Weights of a small transformer language model.
Size: 8 layers, 10 heads of 64 (1 for keys and values), MLP 1280 SwiGLU, 71.4M parameters.
Each number is 128 + 32 x the weight over its row's rms, rounded and kept within 0 to 255. Layers, rows and columns count from 0. The size above them is the row's rms in percent of the matrix's.

# layer 4 attention query, 640x640, rms 0.0393, rows 120-144, columns 0-127
size [ 97 153  95 110  90  97 102 108  82  56  59  76  90  73  81  70  67  83  73  73  67  69  67  64  77]
[[112 130 138 125 136 168  98 130 197 119 148 126 155 155 122 111 255 130 137 159 154 114 176 156 155 161  88 103 169  76 170  87 206 142 117 158  98 144 194 129  93 124  67 122 108 145 173  93 136  91 129 160 152 143 115 139 106 140 117 122 175 152 156 161 138 113  94 109 117 185 141 159 149 109 131  90 139 170  99 161  94 181 152 119 190  87 160 136  43  86 146 151  78 147 111  85 119 137 157 139 178 125 143  73  96 116 121 134 127 135 113  95 141 110 119 151 135 150 137 173 167 103 100 147 127 198 112 112]
 [123 115 162 144 104 131 172 109 123 117 138 165 121 128 125 181  99 143 159 126  92 118  86 111 171 184 116 118 178 119 134 154 146 193 120 128 184 212 205  96 131 144  52  69 137 134 128 120 104 140 104 150 171  38 101 149 126 151 157 120 132  82  88 162  77 135 178 141 142 183 150 111 173  94 142  78 113 176 178 149 156 134  69  96 140 163 123 114 122 112 160 150  50 173 134 137 167 110 185 112 150 160 177 149 145 150  71  73 116 147 138 133  83 119 132  90 156 175 183 113 121 180 156 170  91 102  88 136]
 [137 118 120  73 136 114 171 156 191  98 161 191 207 116  65 110 173  92 176 163 109 114 118 121 107 131 156 170 124 119 179 142 131 124 148 131 111 153 103 158 124 134 185 128 188 148 130 152 147  72 123 103 137 104  49 159 101 116 120 193 140 180 123 204 141 112 145 131 115 131 149 112 151 130 167 104 145 127 106 123  96  91  80  79 110  82 161 122 122 122 144 170 152 117  92 161  72 155 119 183 162 132 134 150  75 120 111  47 153 137  89 149 128 127 105 141 119 137 154 118 117 153 118 120 111 115  97 155]
 [133 141 120 141 107 100 108 145 112 147 147 140  68 150 112 155  51 116 122 165 133 172 145 112 115 154 139 134 175 163 134 144  74 131 140 122 126 157 126 152 196 122  62  72 103 132 137 164 142 183 155 189  99 168 169 103 138 146 178 131 153 125 105 182  84 135 127 114 106 111  98 152 157 174 129 162 134 140 136 208 194  94  90 105 165 108 172 104 183 122  99 112 120 111 144  65 132 128 150  97 122 173  68 146 138 105 123 179 147 140  80 122 138 140 109 127 116 117 105 130 135 202 161  76  69 127 139 128]
 [128 173  99  48 100 112 135 132 124 119 129 133 174 128 101 109  73 183  86 119 132 129  94 133 141 153  98 167 141  60 166 144 140 128 118 141 149 116 119 129 170 121 207 146 174 138 151 128  86 147  52 138 121 152 130 159 147 116 144 149  62  93  65  61 114 109 114 129 127 119 107 123 126 115 146 129 122  84 117 132 128 131 117  73 162 140 124 158 131 173  91 142 136 118 154  87  64 199 100 132 142 134  79 165 125 140 125 178 186  77 114 140 161 135 113 179 131 130 141 190 135 141 147 156  99  91 145 128]
 [107 123 134 131 117 152 137 100  86  90 104 180 187 143  58 218 107 108 111 100 158 128  65 120 138 148 161  89 113  98 121 106 125  94 135 110 138 163  83 102 106  96 130  86 110  76 176 145 137 106 120 255 131 126  91  69 134 100 110  87 127 175 107 106 104 136 122 154 132 179 115 114 138 113  91 173 169 160 121 152  91 114 127 108 127 131 174 161 130 127 121 157 127  69 106 168  81 127 127 159 155 104 187 131 142 157  93 126  91 158 140 167 155 138  81 115 194 107 153 171 124 125 103 112  91 137 120 134]
 [133 107 121 109  79 109  76 116 100 122 108 100 138 158 177 180 106 180 186 146 146 147 157 143 159  94 196 120 114 159 123 157 125 109 101  91 158  83  68 116 140 143 132 126 132  50 167 154 180 120 165 173 125 153 193 106  70 119  82  82 128 122 181  92  92 160 126  80  99 132 106 142 162 174 101 163 124 132 183 174  94  96 148 106 175 151 174 136 158 182 155 140 117 158 110 178 155 148  88 132  78 148 201 128 149  69 133 162 141 131 102 135 196  86 137 150 177 159 111 168 169  75  97  68 110 141 160 108]
 [ 99  83 116 149 158 106 145 197  85 244 127 153  96 132  62 125 121 151 144 113  78  95 183 128 131 124 121  92 167 135 169 122 119 105 138 168  73 131 160 148 143 116 189 125  81 107 102 136 106 113  90 127 136  86 158 180 147 140 142 158 155  99  78 144 139 138  88 110 107 167 130 101  89 159 116 193 122 154 123 109 154 128 203 127 152 177 102 157 137 119  96  92  97 119 118  95 102  82 160 121 153 183  99  83 132 129 184  71 160 112 106 115 153 141  91 161 101 159 157  81 129 121 164 137 102 146 134 116]
 [106 120 111 187 176 122 118 168 125 128 108 188 104 170 101  89 161 177 109  95 139 196 112 139 159 175 142 106 101 146 141  81 179 124 124 121  94  81 162 134 106 141 136 109 135 179 137 113 156 133 157 119 139 148  96 146 172 210 132  93 170 148 106 112 140  88 117 112 123  75 158 195 116 155  95 118 141 147 116 129 163 148 129 131 118 117 100 161  91 116 120 108 118  83 162 136 159 122 128 151  94  83 108 120 136 137  99 131  89 103 155 166 176 104 119 116 159  88 132 128 147 182  95  86 139 130 139 156]
 [153 171 131 158 116 124  95 170  79 127  88 166 140 110 130 113 125 194 154 155 122 152 139  80 156 171 131  84  80 105  54 154 141 122 150 110 170 159 102 188 102 137  95  50 103 181 168 119 164 174 122 116 115 139 119 101 179 180  89 122 104 168 124 125 112 166 135 128 139  64 164 115 134 133 108 135 146 107 134 130 129 165 121 128 151 141 170  93 122  93 207  90 107  66 126 120 191 135 107 108  71 113  90 165  76 121 106  98 106 147 110 117 142 140  81 154 165  76 115  79 167 130 132 145 171 142 146 160]
 [ 97 147 124 137 142 135 134  95  91 130 139 196 109 131 178 142 212 179 170 144 140 115 103 131 167 142  95 148 137  79 119 148 162 143 116  82 128 108 124 128  93  91  65  61  88 114 194  65 108 113 142  86 135  92 106 123 167 168 127 148 148 136  82  92  98 162 157 172 146 134 215 116 122 184 124 127 144 137 188 141 183 167 130 116 131 151 148 118 125  96 153  94 102  95 124 113 136  77  94 150  76  94 138 106 121 176 123  90 108 167 125 136 175 136 125 148 183 135 140 119 152  93  89 104 115  76 145 157]
 [145 116 159  85 141 147  82  55 135  73 158  78  99  97 139 109 154 107 115 137 107 134 138 109 129  49 165 135 130  81 102 188  81 115  94 104 147 153  69 188 126  68 154 132 103 131 139 134 143 101 121 122 118 105 174 109 156  79  72 151  70 117  98 131 170 210 139 183 142 163  80  90 113 147 169  94 105 158 111 138 157  61 120 164 132 172 165  96 154 111 190 164 107 156 106 113 142 118 145 117 124 125 150 171 130 111 139  98 153  76  77 122 112 164 149 111 128 156  74 157  66  96 152 200  84 116 107 134]
 [101 150 121 130 115 116  90 103 106 108 152 113 171 106 137 132  96 198  73 129  69 156 177  47 169 124 141 143  88 113 176 135 134 172  77 139  14 165 146  78 140 110 162 146 117 119 131 147 153 125 149 140 130 151 180  98 138 147 177 164 150  57 157 136 102 169 125 168 120 167  76  85 136 184  82  88 135 114 194 159 114 129 118 137 185 166 143 123 155 164 169 137 148 167 101  93 146 127 137 106 128  81 150 149 127  84 134 156 140  80 142  54  87 134  96  98 189 150 155 115 150 156 111 160  90 145 193  91]
 [108  69 131 169 115 103 150 173 131 128 161 184 123 145  69 108 151 140 167 149 178 159 124  99 116 163 149 101  73 123 137 106 131 129 138  88  94 126 144 150 125 140  99 109 148 125 144  97 133 199 166 211 128 138  84 141 201 141 118 150 165 141 139  63  96 133  34 167  99 107 171 204 107 150 112 118 185 132 134  99 100 167 149 114 114 106 121 117  81 115 146 113  83  89 150 113 150 182 177 124 106 132 105 123 173 167 107 134 100 173 177  89 145 114 119 137 136  96 130 100 135 141 201  98  86 131 149 148]
 [ 91 142 143 142  94 110 107  99 132 145 152  87 161 181 118 150 141  91 137 141 112 127 182  79  85 143 170 111 133 134 200 131 130 134 136 139 115 118 147 111 132 114 166 174 141  64  48 190 115 140 103 142 148 136 144 137 127 124 156 120 111 108 155 134 168 139 168 106 165 175  77 110 139 105 121 135 115  80 121 113 164 112 114 149 113  99 155 132 129 164 130 118 115 159 133 114  91 153 147 115 173 122 255 122 158 123 131 217 133 117 114 118  82 156 159 113 137 131 170 108  96 125 142 152 101 116 157  91]
 [124 117 118 201 128 123  76 138 101 139  97 195 114 149 149 131 127 202 134 144 102 175 124 147 143 168 131 182 118  69 128  99 171 113 110  94  91 135 188 118 108 112  50  70 145 115 151 153 130 167 136 138 126 138 115 127 139 191 141 121 175 171 106  96  98 125  64 145 121  72 149 155 104 162 108 112  96 141 121  90 113 164 121  69 128 109  98 149  63 100 159  87 123  98 194 130 136 112 148 124  88  91 164 145 101 148  96 124 145 155 127 124 130 124 107 159 213 130 178 120 194 203  62  95 134 140 149 128]
 [102  87 166 130  95 129 120 149  96 179 129 144 134 148 153  93 164 135 178 121 157 132 164 141 131 164 144 132 112 101  90 106 156 112 135 128 101 122 156 125  55 126  58  86 133 131  89 147 129 182 141 145 123 151 107 123 123 141 138 121 172 144  96 164  86 111  97 178 136 118 159 166 101 142 158 185 146  99 138 110 115 164 120  96 164 152 161 114 121 133 109  89 131  95 137 159 183 147 150 121 132 110 107 122  93  99 111 101 128 167 138 134  84  82 101 121 206 155 147 154 177 201  91  98 125 129 124  70]
 [162 173 107 147 138 195 151 129  87 101 139 112  99  85 159 126 212 153 129 176 151 119 108 131 198 104 119 138 120 111  80 138 117  99  98  85 157 102  84 152 144  95 109  98 100 121 153  82 110 133 101  98 112 120 134 103 155  79 154 137 117 130  72 143 125 176 129 137 141 119 132 118 124 189 166 125 100 148 128 186 104 134 174 116 100 179 100 128 153 100 147 176 130  97 116 127 130  96 111 127  93  80  91 115 141 142 139 134 103 129 108 110 135 135 133 124 126 135 160 144 166 130 155 120 168  83 117 129]
 [112 105 138 111 111 161 116 107 181 108 163  18 136 176  88 130 133  96 159 181 122 156  80 136 155 127 108  79 141 152 136 124 107 121 123 129 107 101 178 109 142 128 132 162 130  72 183 193 114 164 157 103 117 137 152 133 129 125 117 120 118 120 160 191 153 117 149  57 174 106 128 106 161 105 146 103 154 136 167 113 103  88 101 137 170 132  94  98 118 176  94 150 120 144 118 133 115  72 145 136 192 119 106 136 100 122 122 165 144  67 146 153  46 160 147 124  65 127  88 135 104  83 129 110 169 145 115 141]
 [102 103 129 151 132  92  95 117  79 129 146 113 196 182 136 136 116 158 154 133 123 186 138  74 142 204 151 169 154 166 178 109 128 156 100 112  89 139 128 150 141 136 137 203 139 127 100 103 140 148  77 158 149 115 171 128 137 183 107 105 150 167 125 132 127 177 137 148  70 146 132 179 173 132  84 147 153 133 158 158 147 174 155 107 203 105  68  82 107 151 107 103  89  93  94 142 122 154 110 109 126 135 211 129 177  99 123 145 120  73 136 137 115 135 138 161 219 147 158 101 187 109 128  96 124 124 131 132]
 [123 109  74 115 174  95 113 135 111 107 177 111 172 146 142 159  86 144 113 105 125 162 157  58 106 122 170 136 149 145 116 127 117  84 100 136 146 129 132 124 141  83 176 123 118  88 169 141 173 155 110 185 115 125 171 108  67 121  61 162  78 128 112  94  54 138 178 183 112  66 124 177 145  84 119 103 146 119 121 120 192 107 136 160  90 103 114 122 126 174 140  76 114 148 110  88 116 154 180 146 103 149 161  89 162  91 103 118 145 123 147  31 118 110  95 123 161 176 108  94 134 146 116 150  93 100 119 114]
 [103 113 151 121 153 149 125 129 150 148  90 204 144  89 127 138 139 133 143 107 109 185 142 134 141 114  95 181 118 117  76 123 108 118 155 132 100 139  88 163  94 130  83 123 147 152  75 156 159 123 103 225 128  86 181 158 104 143 104 117 144 149 125 142 107 108  77 125 146 123 106 196 129 144 173 192 215 140 112 132 149 215 152 123 108 128  71 145 107 175 157  79 138  98 174 120 168 117 128 136 151 158 155 143 151 107 112 163 134 136 140 144 130 125 112 101 200 113 175 103 156 174  87  81 139 126 116 149]
 [123 150 125 116 119 147  93 185 152 137 172 103 164 133 122 129 111 111 117 141 119 132 101 120  92 128 155 139 131 114 153 109 132 156 153 158 122 159 146 115 172 168 149 170 123 151 177 121 172  87 160 148 117 161 112 149  95 100  86 106 119 114 117  90 153 117 130 137 178 139 187  84 140  87 125  91  69 137 112 118 189  85 148 109 135  78 140 119  85 145  99  57  87 158 114  95 106  87 186 109 120 172 153 109 132 106 111 135 119  97 107 153  89 120 162 207 119 134 146 123  91  96 166 100  98  83 121 128]
 [126 129 124 173 149 121  54 123 113 108 104 124 175 174 119 124 154 178 110  94 146 205 138  80 110 173  96 115 110  94 110 133 186 118 144 115 115 124 181 100  89  90 120 133  91 146  94 154 162 184 106 183 111 165 201  82 110 186 146  92  84 142 134 129  50 142  93 162 116  66 147 192 138 123 100 112 184 149 128 158 153 196 155 134 138 117 124 101 123 153 167  95 110 174 147 156 174 178 109 137 120 136 138 171 151 115  81  86 161 190 113 133  88 138 156 163 110 125 178 110 127 142 127  91 133 154 109 145]
 [106  84 112 173 114 114 135 105 158 121 160 105 115 133 101 152  74 140 128 130 138 103 128  98 125 169 117 118 108 159  92  83 149 157 160 119 127  95 119  99 169  99  84 161 106 134 176  76 127 102 113 179 118  75 148  78 168 173 109 133 167 122 114 113 101  93  97 168 166 113 148 141 185 126 164 130 106 147  82 116 149 145 152 141 123  95 187 108 119 129 150 114 141 161 123 134 161 155 104 119 100  96 179 173 119 101 128 161 146 140 158 119 130 116 177 190 175 128 204 131  94 146 126 121 150  96 143 133]]